{
  "num_hidden_layers": 8,
  "hidden_size": 256,
  "num_attention_heads": 4,
  "num_key_value_heads": 4,
  "head_dim": 64,
  "intermediate_size": 1024,
  "vocab_size": 2625,
  "hidden_act": "silu",
  "norm": "layernorm",
  "norm_place": "pre",
  "norm_eps": 1e-05,
  "positions": "rope",
  "rope_theta": 10000.0,
  "rope_fraction": 1.0,
  "qk_norm": true,
  "attn_scale": 0.125,
  "bias": "none",
  "tie_word_embeddings": false,
  "parallel_block": false,
  "init": "uniform",
  "init_std_qkv": 0.0258,
  "init_std_o": 0.0,
  "init_std_up": 0.0258,
  "init_std_down": 0.0,
  "optimizer": "adamw",
  "learning_rate": 0.00135,
  "beta1": 0.9,
  "beta2": 0.98,
  "weight_decay": 0.056,
  "lr_head": 0.006,
  "warmup_steps": 285,
  "schedule": "wsd",
  "decay_fraction": 0.857,
  "decay_shape": "linear",
  "final_lr_fraction": 0.0,
  "batch_tokens": 32768,
  "max_seq_len": 512,
  "doc_mask": false,
  "train_tokens": 492100000,
  "max_steps": 15018,
  "dataset": "wikipedia_en"
}
Each number is 128 + 24 x the weight over its row's rms, rounded and kept within 0 to 255. Layers, rows and columns count from 0. The size above them is the row's rms in percent of the matrix's.

# layer 2 attention key, 256x256, rms 0.0878, rows 165-200, columns 32-63
size [ 97  80 102  91 104 107 107  97 110 108  95  95  98  91 100  98 102 100 100 105  93 108 105 153  90  94 109  98  91  95  98 103 120  97 114  89]
[[181 129 160 122 171 139 165 149 125 130 131 143 146  79 153 143 128 139 131 149 126 133 135 175 147 127 126  81 147 176 104 117]
 [164 131 104 127 120 117 107 110 119 134 159 113 142 158 151 141 141 156 117 122 111 116 157 121 154 165 171 106 136 140 105 127]
 [124 139 158 124 103 153  98 136 141 168 125 127 170 155  97 167  88 122 114 147 139  75 138 144 101 129 122 120 135 115 128  89]
 [116 107  88 173 141 115 116 102 135  83 127 166 129 101 132 132 129 115 109  77 118 157  82 164 138 118 152 143 110 133 145 144]
 [153  92 114 137  85 134 127 115 128 107 147 118 173 135 107 132 119 117  70 132 144  93  76 120 139 142 143 148 141  77 158 105]
 [117 119  97 135 125 139 126  92 115  86 147 130 131 108 165 103 115 108  99  76 162 157 119 130 162 116 160 114 135 118 146 185]
 [156 128 169  85 126 148 142 167 132 162 145 127 132 109 113 159 173 122 158  96  51  79 145  84 122 100 132 147 165 142 120 143]
 [136 102 102 154 151  99 131 103 156  68 162 111 145 114 146  99  85 133 126 114 109 123 108 130 134 149 124 161  88  89 138 111]
 [152  98 118 129 176 100 121 120 180 123 148  90 142 124 118 125 162 170 123 139 161 114 116 122 168 150 170  96 150 111 106 109]
 [132 145 124 128 156  82 136 113 120 187 153 135 141 119 111 142 135 151 122 102 143 137 131 140 123 142 149 117 173 135  92 100]
 [154 120 136 142 113 110 127 121 113 127  97 143  92 126  94 188 127 132 133 136 125  99  94  99 104 111 131 144 111 146 115 104]
 [167 139 116 123 137 144 132 149 130 143 110 124 135 112  99 146 146 159  85 121 126 150 122 143 115 112 100  88 164  83 141 165]
 [ 78 136  75 127 141 157 135  90 107 132 111 123 115 193  90 146 142 146 127 120 135 165  84  98  91 187 149 124 149  82 144 124]
 [125 113 168 113 145 138 114 156 126 205 119 152 163 138  98 154 139  98 126 125 184 117 141 121  91 133  85 122 169 124 123 116]
 [140 135 148 123 167 182  86 174 126 155 133  90 136  84 112 131 121 104 126 130 133 146 109 110 130 104 117 130 149 165  96 172]
 [196 162  96 117 124 144  96 133 124 154 141 221 154 117 102  97 103 154 143 116 139 168  81 132  97 125 121  94 131 115 175 148]
 [147 173 191  95 123 112 178 111 120 123 137 131 127 161  98 127 117 104 119 109 155 144 159 138 152 113 130 119 179 132 136 120]
 [109  99 102 117 152  81 110 110  87 144 140 111  46 180 166  80 163 111 114 120 133 139 118 120 157  89 129 105 146 117 112 142]
 [ 89 140 157 147 125 160 155  95 138 120 136 130 141 107 138 124 112 134 122 128  77 124  67 106 110 140 116 153 101 134 158 111]
 [124  89 148 133 124 101 146 119 104 119  91 156 145 111 119 135  92 119 137 137 162 118 106 102 145 113 111 146 150 179 121 121]
 [178 108 128 113 124 130 160 128 136 162 157 157  78 127 114 122 147 120 102 149 117 123 129 153 129 141 153 148 119  92 158 119]
 [118  85 153 136  98 113 141 188 101  84 123 126 107  93 120 158 116  95  99 155 140  95  71 113 134 102 118 160  69 127 141 140]
 [125 113 164 137 151 120 156 108 134 142 138 121  90  94 136 118 130  94 151 119 124 123 185 188 138 121 101 108 174  97 125  96]
 [ 93 131 151 102 150  89 144 147 156 151 142 116 165 110 108 125 139 139 121 140 139 174 174 140 145 101 153  71 201 124 107 137]
 [167 128 143 131  70 133 108 162 128 120  89 111  99 141 122 145 128 108 170 122 113 126 144 112 150 128 144 118 124  85 106 144]
 [128 153 152  65 110 121 118 117  97 117 127 156 125 119 122 135 159 142 154 151  89  77 109 145 102 101 112  83 133 156 101 151]
 [ 83 140 116  95 148 146 140  87 139 174 128 143 121 123  98 144 137 159 130 156 114 170 110  88  96 146 129 102 146 120 145 115]
 [109 133 102 133 109 124 151  90 134  57 121 117 148 107 106 143 111 176  98 137 136 136 115 171 118 152  79 150 102  87  98 136]
 [173 167 132 124 116 140 121 118 101 130 165 100 186 153  98 146  97 108 122 155 146 106 122 145 114 161 108 156 107 114 172 114]
 [130 133 147 125 129 133 125 127 115 143  97 148  86 137 178 150  88 133 120 118 118 198  91 113 172 148 165 134 197 161  88 120]
 [137 124 105 112 114 133 113 112 146 201 124 158 110 101 126 123 132  89 175  95 113 159 171  98 147 145 162 119 202 125 125 137]
 [104 131 111 127 126 119 161 125 133 148 172 134 124 148 146 103 116 134 156 141  97 203 152 134 162 137 155 129 144 143  90 109]
 [139 116 129 110 130 120 131 127 150 173 156 111 132 140 138 102 120  99 141 102 129 126 177 155 188 132 168 119 174 138 130 120]
 [162 114 114 143 126 124  93  99 145 100 121 108  95 126 135 132  95 124  81  59 131  97 127 148 106 115 114 159 118 140 146 149]
 [142 132 106 156 177 135 100 150 164 118  93 173 100 112 143 160 135 116 142 126 122 115  61 106 158 122  72 175 110 107 155 147]
 [ 89 153 171 136 132 147 162 125 149 109 105 163 105 131 112 151 129 143 108 140 125 122  98 114 149 106 102 162 137 103 158 116]]
# layer 2 attention query, 256x256, rms 0.0936, rows 166-201, columns 32-63
size [ 89  96  88 100  98  93  76  89  83 102  82  86  91 108 105  97 110 103 112 101  97  96 106  96 113 122  86  80  82  81  75  80  82  79  91  84]
[[134 153 194 118 100 134 133 119 103 107 152 135 100 151 131 101 125 150 146 107  96 105 104 154 126 103 174 118 106 103  99 142]
 [160 108 101 134  95 145 128 125 145 154 134 110  73 125 133 116 135 162 150 153 151 153 134 142 139 103 120 146 167 131 155  95]
 [194 126 114 123 137 155 117  75 147 136 148 119  91 112 114 105  97 132 112 113 124 132  89 146  90 136 101 124 115 131 189 179]
 [113 109 137 114 120 127 161 133 149 164 111 134 113 104 146 140 131 136 110 109 136 157 138 105 117 151 113 106 125 147 110 153]
 [169 111 131 171 134 118 168 118  87 118  91 131 140 126 131 160 138  99 142 146 105 159 107 123  99 109  94 131 110 126 114 191]
 [100  88 134 119 123 120 119 155 146 112 107 131 162 127 144 152 124 104 113 159 137 153 157 109  99 142 107 135 142 124 136 135]
 [152 126 112 118 125 108 123 128 120 105 137 108 116 145  99 114  68 131 116 158 139 111 108 126 162 154 107 122 123 134 111 175]
 [176 112 125 149  70 150 156 124 136 130 175 145 124 178 126  77 147 129 100 137 136 137 136 180 145 131 121 123 128  82 105  73]
 [108 118 118 125 134  91 118 160 150 127 104  75 142 136 131 110 126 123 127 106 127 110 103 102 146 147 140 132 159 189 127 120]
 [110 132 115 167 147 144 151 123 117  96  93 116 134 130 136 145 134  97  94 115 155  94 146 118 129 149 153 101 130 141 129 135]
 [145 157 121 150 135 125 133 119 138 116 136 176 130  89 100 104  95 129 134 124 137 146 142 143 159 162 133 116 139  85 141 156]
 [134  97 140 123 146 106 116 140 147 156 112 116 139 153 128 190 141 139 165 120 130 107 103 106 161 146 111 153 133 109 124 101]
 [134 138 116 127 113 137 123  99 130 179 141  91 113 125 120 124 110 156 162  88 147 170 164 139 106 127 158 124 153 125 159 127]
 [145 113 108 106 145 106 132 138 125 163 118 132 119 137  81 114 147 120 175 126 134 156 103 140 113 131 103 163 142 127  87 157]
 [136  94 141  94 134  75  98  90 168 128 129 141 142 128 147 142 106 159 122 111 108 150 162 160  92 161  96 111 140  80 145 119]
 [ 93 148 151 162 154 144 135 120 156 122  58 102  95 113 159 154 121 131 143 153 131 147 161 134 153 128 143 112 133 132 156 103]
 [140 135 118  85 127  92 114 119 132 129 148 147 109  95 126 151 116 103 168 129 150 146 121 129 117 151 148 150 132 144 100  96]
 [102 121 102 144 137  98 129 119 129 141 118 113 106 102 173 127 108 120  91 138  98 132 175 109 153 141 109 119 145 135 141  80]
 [126 105 137  99 123 130 124 128 117 114 133 144 142 147 154 126 127 174 115 152 110 156 123 110 115 171  61  82 116 125 123 109]
 [ 90 107 128 111 131 163 132 149  94  92 101 129 133 115  91 140 103 154 107 124 112 163 156 138 119 114  86 129 147 156 139 134]
 [119 169 121 136 138 157 138 127 161 116 134  79 143 118 105 132 118 157 132 101  61 127 134 155 115 128  92 172 124 134 131 160]
 [ 85 124  98 137 170 111  82 126 129 126 131 110 138 138 115 152 155  99 174 159 118 133 124  98 147  82 121 154 142 148 129 141]
 [122 131 113 119 152 122 160 128 142 156 124 133 132 119 131  98 119  77 150  93 123 173 171 116 175 146 108 144 146 134 121 120]
 [ 94 134 144 136  97 131 158 155 155 156 113 103 115 123 109 144 150 148 108 158 118 168 127  96 132  87  93 141 127 133 136  57]
 [126 112 130 143 130 121 123 134 103  78 119  99 174  98 127 101 101  93 134 109  71  98 118 130 139 156 150 157 131  96 134 144]
 [114 149 141 176 165 107 109  97 133 109 169 126 145 149 155 121 120  70 101 133 151 120 136 126 138 125 108 100 155 136  90  77]
 [129 143 116 149 154 121 124 111 118 109 137 153 147  87 175 164 125 124 119  94 118  75 107 106  86 149 123 153 104 118 164 152]
 [147 137 136 112 100 136  70 119 105 154 131 133 118  78 116 127 103 149 104 107 123 130 100 104 109 106 121 136 105 133 149 138]
 [116 107 160  84 138 144 133 128 116 136 150 126 155 157 129 115 179 159 143 133 117 126 143 160 160 136  98 118 145 108 142  88]
 [ 86 121 126 115 133 117 133 162 110 125 145 101 123 105 104 110 134 130 142 142 109 153 126 166 115 123 151 154 150 161 120 116]
 [137 112 160 137 143 126 145 158 133 116 120 119 107 119 156 115 166 136 161 156 164 138 125 110 122 113 111 128 162 140 121 134]
 [174 121 152  52 137 119 127 159 158 155 138 127 134 128 105 108 144 116 111 105 109 175 158 183 121 133 140 144 148 183 104 127]
 [143 137 108 161 166 126 164  98 128 127 157 104 154 120  94 106 119  96  59 145 121 113 134 123  96 154 165 159 112 147 157 129]
 [ 93  93  96 166 103 129 127 113 132 125 113 122 136 154 120  91 132 134 103 128 161  87 129  98 129 109 149  95 103 153 143 163]
 [153 106  83 139 142 128 134 133  82 149 106 144 155 160 129  83 147 108 138 159 139 116 166 122  93 156 142 138 124 105 130 115]
 [125 136 145 148 104 153 141 119 105 131  95 108 134  73 145 143 126  91 153 146 155 115 115 118 145 114 133 111 133  68 179 121]]
# layer 2 attention value, 256x256, rms 0.0801, rows 128-191, columns 32-63
size [102 112 105 104 101 106 106 107 109 107  99  99 104 111 105 103 106 113 105 106 109 114  99  98 106 106 109 101 108 113 106 105 117 109 103 100 108  99 103 110  96 105 112 106 105 100 104 104 110 102 109 102 102 102 102 116 119 112 115 108 110 110 112 107]
[[146 161 142 121  95 115 106  73 117 108 114 100 111 123 175 100 143 100 128 158 136 130 117 122 115 144 163 146 112 153 105 112]
 [104 127 147 122 183 129  72 136  96 119 108 131 134  93 130 137 125 145 154  75 150 117 133 145 125 126  75 122 131 138 166 139]
 [147 187 123 134 134 127 121 127 107 130 131  99 121  86 137 120 113  83 112 106 163 122 133 116 159 151 155 116 120 161 119 128]
 [132  86 144 157 113 153 124 138 119 126 115 106 175 133 162 131 118 130 122 117  87 120 147 137 134 122 117 125 129 142 124 143]
 [116  99 121 104 146 118 147 160 144 140  95 118 140 127 128  93 107 112 107 135  86 127 164 143 115 141 146 111 134 105 154 117]
 [185 102 161 109 152  92 153 149 139 112 108 138 149 137  91 143 134 173 126 103 120 123 115  97 128 130 108 107 145  79 183 109]
 [127 155 105 149 100 142 107 136 144 123 125 169 154 134 111 152 118 153 108 141 172 123 104 130 113  76 123 148 125 152 146 151]
 [112 130 169 112 103 111 126 121 145 123  99 113 123 104 132 125 129 171 131 110  85 140  93 120 156 162 129 100 137 139  95 154]
 [136 150 152 134 139 153 144 138 201 122  83 107 176  87 131 158 166 110 149 121 114 117 142  97 141 137 144 112 117 161  89 134]
 [152 129 135 147 136 124 120 121 120 134 141 191 112 107 121 158 114 130 146 134  67 129  98 117 114 153 109 151 124 126 110 136]
 [161 128 110 118 126 119 114 135 135 107 152 144 113 135 113 135 111 186 104 108 121 103  93 121 114 133 126 165 138 132 159 105]
 [103 108 107 111 163 158 113 129 122 111 124 166 131 167 103 170 151  91 135  73 160 149 120  90 127 136 131 142 139 119 133 157]
 [131 156 146 104 152 128 151 152 116 141 168 149 150 111  95 111 113 128 144 158  84 141 151 122 143 152 128 100 118  87 126 125]
 [140 135 137 124 129 136 120 154  81 119 115 152 146 138 148 111 110 135 176 136 115 124 150 115 149  99 131 139 127 133 130 135]
 [111 136 138 108 120 130 130 111 116 114 102 120 152  96  76 133 119 114 132 106 165 154 106 155 105 165 112 120 132 125 115 138]
 [127 126 110 119 109 148 127 109 117 134 139 112 128 125 156  88 141 152 135 144 142 124 126 172 134 114 159 125 110 107 100 152]
 [118  34 142 141 153 165 155  93  95 142 165 139  98 131 145  93 126 135  92 113 123 132 136 136 131 111 138 100 121 155 109  91]
 [127 121 114 147 107 110  72 132 130 122  89 107 153 102 125 149 140 130 120 131 129 123 162 116 111 110 135 119 132 175 121 142]
 [165 134 130 121 121 126 144 134 159 136  99 134 103 116  98 150  80  61 134 204 106 140 117 107 128 155 119 159 129 125 120 137]
 [136 115 145  97 144  94 122 122 125 125 126 142 183 144 117  87 127 110 139  89 134 138 119 152  96  99 125 152 117 130 101  93]
 [132 161 123 124 103 102 143 157 131 120 133  97 119 153 133  92  84 137 126 136 104 112 121 133 133  88 135 138 134  92 152 131]
 [ 93 100 120 120 158 156 130 114  46 131 145 120 131 118 144 154 151 134 142 182 133 103 125 109 110  93 124 146 136 158 146 117]
 [139 124 122 147 157 122 141 108 162 134  92 148 159 168  83 143 122 127 142 132 136 130 142  68  99 139 146 128 139 128 157 115]
 [ 72  86 174 107 119  83 181 123 146 117 126 157 144 132 157 137  92  91 103 130 120 132 127 154 125 123 153 110 105 143 133 112]
 [ 95 146 104  93 125 158  77 105 110 136 116 130 104 164 174 132 119 123 130 165  98 128 141  98 173 144 106 126 124 154 119 169]
 [149 157 141  99  97 121 131 142 152 140  90 174 102 170 112 110 114 104 138 134 104 154 152 131 171 145 119 132 127 101 129 130]
 [133 114  83 129 124 122 166 112 146 151  59 114 118 115 144 125 117 119 148 172 119 128 165 127 166 170 145 136 124 120 104 109]
 [116  76 101 138 144 112 144  94  80 121 118 154 128 130 158 171 151 113 108  95 122 135 139 142 138 171 119  73 116 112 101 127]
 [125 108  55 118 144 107  92 104  83 125 149 115 160 139 118 153 121 148 127 100 100 129 145 180 134 145 119 131 138 121 166  93]
 [140  98  96 125  99 133 135 164 156 131 154 133 133  98  99 143 100 127 126  83 114 138 125 125 109  74  87 149 132 107 146 118]
 [116 162 123 164  88 148 108 134 110 142 105  83 130 129 157 138 119 126 158 157 158 138 130 138 138  78 129 129 116 146  98 123]
 [104  92 124 143  70  89 156 119 115 143 151 161 142 141 127 162 125  82 130  88 127 115 151 172 121 130 144 137 124 149 110 145]
 [139 114  81 144  67 134 174 155 121 146 105 149 112 163  89 148 130 108 118 148 139 125 145 171 110  79 143 158 130 127 129 132]
 [117 124 161 146 135 167 104 102 137 122 150 143 108  92 124 128 124 157 135 132 144 144 134 139 117 134 128 144 129 126  77 150]
 [126 139 159 142 150 161  96 122 125 140  95 161 154 149 161 141 114 115 143 127 153 115 130 126 133 114 138 142 137 105  96  98]
 [ 98 134 130 123 104 140 147 181 108 128 133 137 108 108 115 129 154 158 106 159 138 125 151 182 112  90  79 133 141 140 137 120]
 [159 132 129 139 187 165 135  72 136 137 142 162 105  96 112 134 144 156 152 143 100 148 153 128 101 115 102 106 129 128 132  90]
 [115 172 137 125 172 140 106 141 117 129 115 132 141 158 124 143 138 113 109 100 124 117  79 128 120  83 135 180 140 134 108 148]
 [106 139 126 134 123 125 132 134 116 113  74 109  96 132 140 117 159 131 104  89 136 137 132 137 130 158 136 144 139  84 178 133]
 [131 133 109 116 184 126 136 119 111 139 193 162 138 116  99 136 128 111 125 155 129 115  99 153 135 117 127 104 133 137 147 161]
 [119 112 101 140 160 160 154 103 107 112 140 152  63 175 150  98 132 129 131 137 134 115 132 104 132 115 116 118 132 132 177 121]
 [116 135 134 144  54 109 142 119 159 131 119 128 126 135  85 146 133 150 140 144 146 124 138 120 107 162 139 164 130 143  97 113]
 [165 110  98 126 136 163  94 109 176 137 158 108 149 159 151 155 165 111 135 122 111 135 118 114 113 162 130 175 123 111 104 119]
 [129  83 113 129 157 184 181 130 105 135 175 161  97 111 145 123 147 157 150 115 121 130 143  98  94 125 107 123 119 150 108 129]
 [133  74 141 112 150  93 127 125 183 128 117 162 133 120 173 113 155 124  99  98 106 136 148 115 105 148 146 119 120 123 155 149]
 [ 73 117 145 118 137 115  96 106 113 140  76 174 142 131 104  94 163 114 160  90 143 124 125 155 117 124  94 114 127 137 106 126]
 [133 155 152 125 139 140 133 111 144 126 172 125 151 139 113 153  97 139 147 120 132 114 132 105 143 155 144 111 127 104 139 160]
 [141  99 110 158 138 150 107 117 113 130 156 150 151 117 132 105 103 128 109 120 127 111 183 115 106 136 165 136 129 110  73 130]
 [120 127 136 153 143 158 102 158 127 117 143 101 143 156  97  91 137 128 163 137 146 118  74 191 144  97 135 106 130 107 185  96]
 [160  90 136 119 185 105  97 107 139 128 112 118 159 174 112 121 145 141 139 131 150 110 126 135 150 167 128 122 141 132 133 102]
 [155 132 136 104 129 103 137 151 153 134 135  91 128 151 131 104 156 147 125 158 160 110 123 120 122 131 114 112 131 158 113 146]
 [ 98  92 127 145 102 153 122 149 108 120 133 122 161 126 104 186 132 156  84 150 149 132 133 157 130 149 108 103 137  71 142 136]
 [152 147 150 135 142  79 110 128 112 133 129 131 119 131 116 145 177 120 131 115 145 133 143 107 158 154 172 127 115 160  98 113]
 [148 104 168 126 121 134 130 117 160 137 134  87 103 125 135 124 148 119 120 175 166 135  98 139 149 153 158  81 120  90 135 105]
 [119 114 151 133 150 182 150  92 104 123 155 156 133 125 143  67 129 124 130 157  93 138 129 166 101  99 131 134 133 137 114 150]
 [113 144 139 120 101 134 156 102  90 128 141 142 109 101 129 154 116 119  92 127 139 109 134 135 144 112 136 160 127  90  99 149]
 [155  73 145 121 104 117  94 135 113 104 128 150 116 138 150 144 124 116 128 116  86 120 118 137 148  82 125 162 124 141 126 139]
 [157 128 136 125 158 116  83 133 136 125 157 126 173 113 125  87 115 113 155 104 132 134 146 159 100 102  92  95 125 143 132 148]
 [127 167  96 106 156 100 132 134 109 132  60 156 113 123 126 130 130  87 124 131 121 138 112 134 107 127 152 165 130 151 161 129]
 [133 131 101 107 163 124 128 120 116 138 153  68 175 105 139 126 136 156 159 104 103 125 125 144  82 112 110 136 116 126 131 127]
 [169 143 128 173 170 169 149  84 137 123 122 109 147 172 142 128 144 108 125 115 109 131 118 127 127 154 152  94 114 145 141 139]
 [122 109 114 145 136 114 129 119 120 125  95 149 121 131 136 134 137 124 140 177 130 125  91 150 107 111 151 127 121  64 135  98]
 [140 105 142 147 121 137 136 131 144 136 112 183  95 146 154 165 134 127 102 100 147 111 132 143 122 116 113  84 125 103  98 134]
 [129 146  94 148 136 128  96  78 115 130 183 181 113 137 119 110 102 190 131 101 112 126 156 145 117 129 140 131 125  99 140 143]]
# layer 2 attention output (transposed), 256x256, rms 0.0785, rows 128-191, columns 32-63
size [105 110 104 106 101 106 104 105 107 106  94  99 104 112 105 102 105 114 104 105 105 114 100  96 105 105 109 100 103 112 106 104 116 106 102 100 106  99 104 107  92 106 110 105 100 100 103 101 109 100 106  96 100 101 100 113 115 109 112 106 106 108 109 106]
[[ 92 107 104 123 158 135 111 139 144 127  81 126  89  93 154 133  95 108 112 114 128 127 160  96 153 134 158 116 174 142 122 117]
 [104  94 162 100 115  93 117  87 113 111 115 113 110 106 112 103 130 135  95 121 110 149  60 109 109 151 125 143 149 143 134 102]
 [129 130 145 101  89 140 117 100 112 139  88 108 131 136 112 130 125 150 144 119 102 170 100 164  98 143 146  92 178 109 139  96]
 [125 149 136 113  98 128 119 114 139  88 131 134 136 137  95 137 168 131 172 112 122  90 129 136  93 136 122 124 211  89 120 131]
 [118 137 127 121 112 136 135 141 131 126 150  91 110  97 105 124 107 201 141 159 171  86 131 103 128 137 135 203 190 141 133 152]
 [114 122 138 104 143 121 124 102 165 116 127 158 132 108 119 128 142 136 130 149 113 112 120  96 112  76 137 110 221 173  83 147]
 [105 113 134  87 141 137 151  89 145  96 135  77 118 144 123 202 103 128 120  68 123 113 129 160 167 121 175 109  75 147 108 119]
 [126 119 108 148 141 117 157 155 110  95 158 114 111 138 143 139  93 115 131 117 178 140 108 153  78 138 120 103 169 158 108 119]
 [103 115  74 117 146 133 135 106 161 128 104 141 102 124 143  83 105 111 106 129 101 147  74 149 127  97 100 119 228 111 130  91]
 [123 120 100 156 100 131 134 160 126 147 138 107 111 153 165 117  98 126 145 117 169 124 151 164 143 159 110 120  57 158 143 129]
 [125 126 163  95 151 117 114 117 158 125 130 126  76 159 128 149  85 120  80 125  90 114 171 104 163 108 149 128 147 111 127 153]
 [100 100 107 111 138 176 102 153 131  76 118 147 122 109 142 115 109 141 107 137 127 147  95 160 122 107 135 186  23 133 100 164]
 [110 139 109 193 145 127 111 156 107 129 155 142 105 173 162  75 123 137 139 130 137  95 141 148 115 124 112 135  41 154  94  94]
 [ 93 141 159 149 171 126 120  98 154  92  74 139 119 129 139 110 130 111 106 112 137 114 110 125 117 165 177 123  64 136  89 116]
 [106  96 128 160 136 135 134 125  90  87 158 162 157 139 130 125 161  76 136 134 109 140 150 125 107  90 137 122 185 102 141 136]
 [ 94 125 148 128 152 102  94 145 123 168 121 172 120 159 114 157 157 134 147 110 135 111 148 148 131 168  98 171  62 110 112 105]
 [122 126 179 154  97 129  78 141 120 143  84 165 111 125 117 143 116 114 173 150 166 123 145 111 122 145 137 121 127 160 125 150]
 [169 123 141 106 152 127 159 103 108  88 170 132  74  76 106 118 138  88 166 125  71 112 141 126 176 182 130 130 176 138  93 122]
 [144 116  64 146 128  99 142 121 121 106 108 101 125  85 155 120 140 120 137 115 109 149 133 135 136 103 141 160  56 106 156 131]
 [ 98  76 140 125  96 138 125 146 189 120 149 170 114 184 128 129 125 140 133 146 169 155 130 130 148  93 130 111 145 146 123 144]
 [135 126 157  92 117 113 122 134 149 133 136 102 169 129 175 133 136 123 142 168  96 121 185 105 125 157 154 113  92 124 169 122]
 [168 109 182 131 128 111 108 143 123 111 152 154 107 126 155 108 146  99 159  92 165  92 120 126 141 163 146 144  83 118 103 147]
 [116 154  84 115 118 132 125  87  86 118 186 163 143 111 129  95  89 106 121 125 137 124 105 177 118  96 127 137  19 146 113 176]
 [144 130 124 113 102 146 106 135 132 164 164 121 106 145 105 126 118 184 117 145 172 176 165 152 123 131 114 107 166  91 160 144]
 [127 159  96 154 103 159 152 162 115 150 149 149 127 104  95 130  95 126  86 129  76  68 149 143 164 185 200 146  92  92 165 114]
 [102 122 123 138 118 120 174 149 119 127 171  93 157 118 133 139 120 135 128 125 123 135 109 122 117 149 128 150  71  89 149 121]
 [112 132 113 120 112 132  85 100 118 156 195 160 138 129 133 138 123 169 114 147 125 123 157 143 117 126 134  96 119 118 159 103]
 [150 136 143 160 123 148 101 142  69 159 122 141 100 114 110 126 115 158 100 160 179  93  98 121 127  95 139 139 203 129 109  77]
 [120 137 131 189 146 145  95 155 110 118 141 135 105 136 116 123 183 155 133 129 120 118  82 132 138 121  95 144 173  69 108 120]
 [158 130 153  86 166 121 133 119 154 109 115 120 131 155 117 135 164 155 109 118 103 168 135 113 125 119  95 118  69 166 134 135]
 [121 107 109 114 124 110 142 166 150 125 116 134 107 115 108 135 164 130 141  87  90 157 123 112 140 136 128 126 165 156 153 131]
 [ 90 130 102 123  78  96 142 138 116 140 150 131 186 155 134  91 130 143 102 179 198 104 128 129 147 125 102 124 120  90 156  97]
 [141 153 109  62  97 145 117 125 113 120 180 106 136 125 145 127 104 129 147 145 139 123 152  90 138 142 135  91 117 158 139 111]
 [137 103 134 127 148 114 123 173 138 132 142 104 116 113 138 125 161 150 138  95  99 141 131 102 136 112  90 160 121 112 105  98]
 [144 138 128 154 138  81 152 117 120 133  86 134 106 140 153 146 145 135 129 144 167 127 111 148 131 135 129 131  50 158 137 109]
 [144 104 110 128 137 142 117 119 151 131 146 140  96 103 128 119 140 145 157 106 127 105 128 109 113  67 166 158 120 103 125 129]
 [118 155 144 172 132 146 140 148 129 116  67 109 138  94 148 122 162 124 115 105 112  94 101 167 146 108 154 131  73 134 105 111]
 [166 143 101 130 122 126  76 133 137  99 158 152 146 154 123 117 130 121 136 111  95 133 103 121 142 131  94 162  44 115  99 165]
 [155 122 108  74 149 152 126 120 103 130 141 111 142 156  91 123 159 124  91 157  65 125 126 118 119 102 152 121 188 101 101 162]
 [156 126 152 150 141 151 135 122 147  94 155 127 107 150 159 104 151  90 113 137 159 117 101  99 118 123 149 127 107 105 113 154]
 [119 133 146 153 110  99 109 155 127 112  88 130 116 107 149  98  82  94 128 160 112  90 147 118 111 119 148 127   0 139 116 123]
 [113 135 103  91 146 133  86 172 131 118 124 132 145 128 138  88 145 110 148 138 188  98 153 134 136 131 117 116 175 118 103 134]
 [101 139 153 117 115 127 132 135 141 135 120 102 115 129 140 114  89 124 135 133 149 105  89 134  95 148 132 171  25  88 104 131]
 [153 164 183 120 108 132 138 105 128 107 140 115  90 176 138 127 105 131 109 114 132 133 164 141 159 126 123 140  97 103 139 109]
 [111 118 148 113 135 134 131 104 143  97 101 144  98 126  94 123 104 149 131 151 174  90 135 123 122 130  97 157 126  75 107 171]
 [138 139 158 157 124 138 154 157 158 112 139 149 130 110 137  96 111 124  99 164 184 156  68 117 136 148 136 124 182 122 126 115]
 [149 147 103 146 131 131 133 115 141 149 121 121 139 136 107 155 117 185 116  90 112 108 132 140 161 100 120 114 122 146 123 106]
 [106 147  97  87 135 116 118 108 175  73 119 162 141 103 127 127 119 103 163 136 139 120 152 105 157 145 123 132 209 161 140  93]
 [151 183 152 110  83  99 108 115 124 153 149 121 187 122 178 133 127 147 122  99 124 137 124 113 101 140 115  95 110 161 144 139]
 [ 96 140 140 157 103 114 142 124 140  91 167 154 145 138 146 156  96 112 112 128 130 137  77 129 120  74 101  86 255 107 116 130]
 [115 139 136 112  74 165 166  96 111 195 152 154 129 137 148 189 106 119 150 115 104 173 157 147 136  96 115 154 144 131 101 154]
 [130 160 161 146 136 133 112 114 125 118 155 141 141 115 105 107 113 159 138  92 174 130 103 101 131 134 126 110 204 107 138 133]
 [151  91 114 103 130 151 153 127 142 136  91 126  92 113 122 120 106 140 138 102 115 161 126 197 122 143 112 164 224 130 148  83]
 [129 135 160  95 136 130 129 131 130 142 129 128 122 150 152 159 131 124 104 121 126 156 150 120 108  62 101 114  80 139 125 119]
 [122 129 159 109 133 127 117 146 146 130 126 136 123 125 138 135 137 144 159 110 103 119 152 106 102 155 139 157 104 121 131 156]
 [149 104 141 131 143 121 172 170 113 147 146 119 153 122 132 122 184  97  91 163 121 119 124 109 159 146 114 122 112 162 183 133]
 [130 151 151  91 123 160 143 114 105 185 126 129 119 104 100 110 126  94 168 108 144 140 132 139 164 144 127 152  83 170  98 111]
 [108 165 124 137  89 131 124 115 105  95  97 121 169 135 145 137 145 117 108  93 123 114 123 141 153 153 118 124 178  82  90 148]
 [113  64  86 144 118 142 129 118 126 137 113 130  97 143 184 131 156 130 155 144 117 135  83 118 123 111 139 110 112 100  49 131]
 [136  87 167 145 138 182 131 134 112 135 139  82 104 113 127  86  89 119 132 116 117  97 175 146 107 124 145 125 142 105  82 119]
 [135 158  74 141 144 129 197 154 100 136 110 122 129 150 130 158 114 164 123 143 100 113 136 106 131 110 119 116 140  94 121 117]
 [109  96 163 119 182 117 128 149 136 123 117 165  66 148 136 164 117 125 149 106 110 123 126 143 187 129 118 139 164 157  67 113]
 [177 147 135 142  58 150 141 142 124 169 138 173 161 142 135 112  91 109 135 140 131 118 125 128 123 104 126 132  96 150 101 105]
 [140 192 181 196 152  90 142 157 120 101 103 137 128 150  96 103 126 138 145 144 159 110 100 117 140 150 111 165  68 136 119  99]]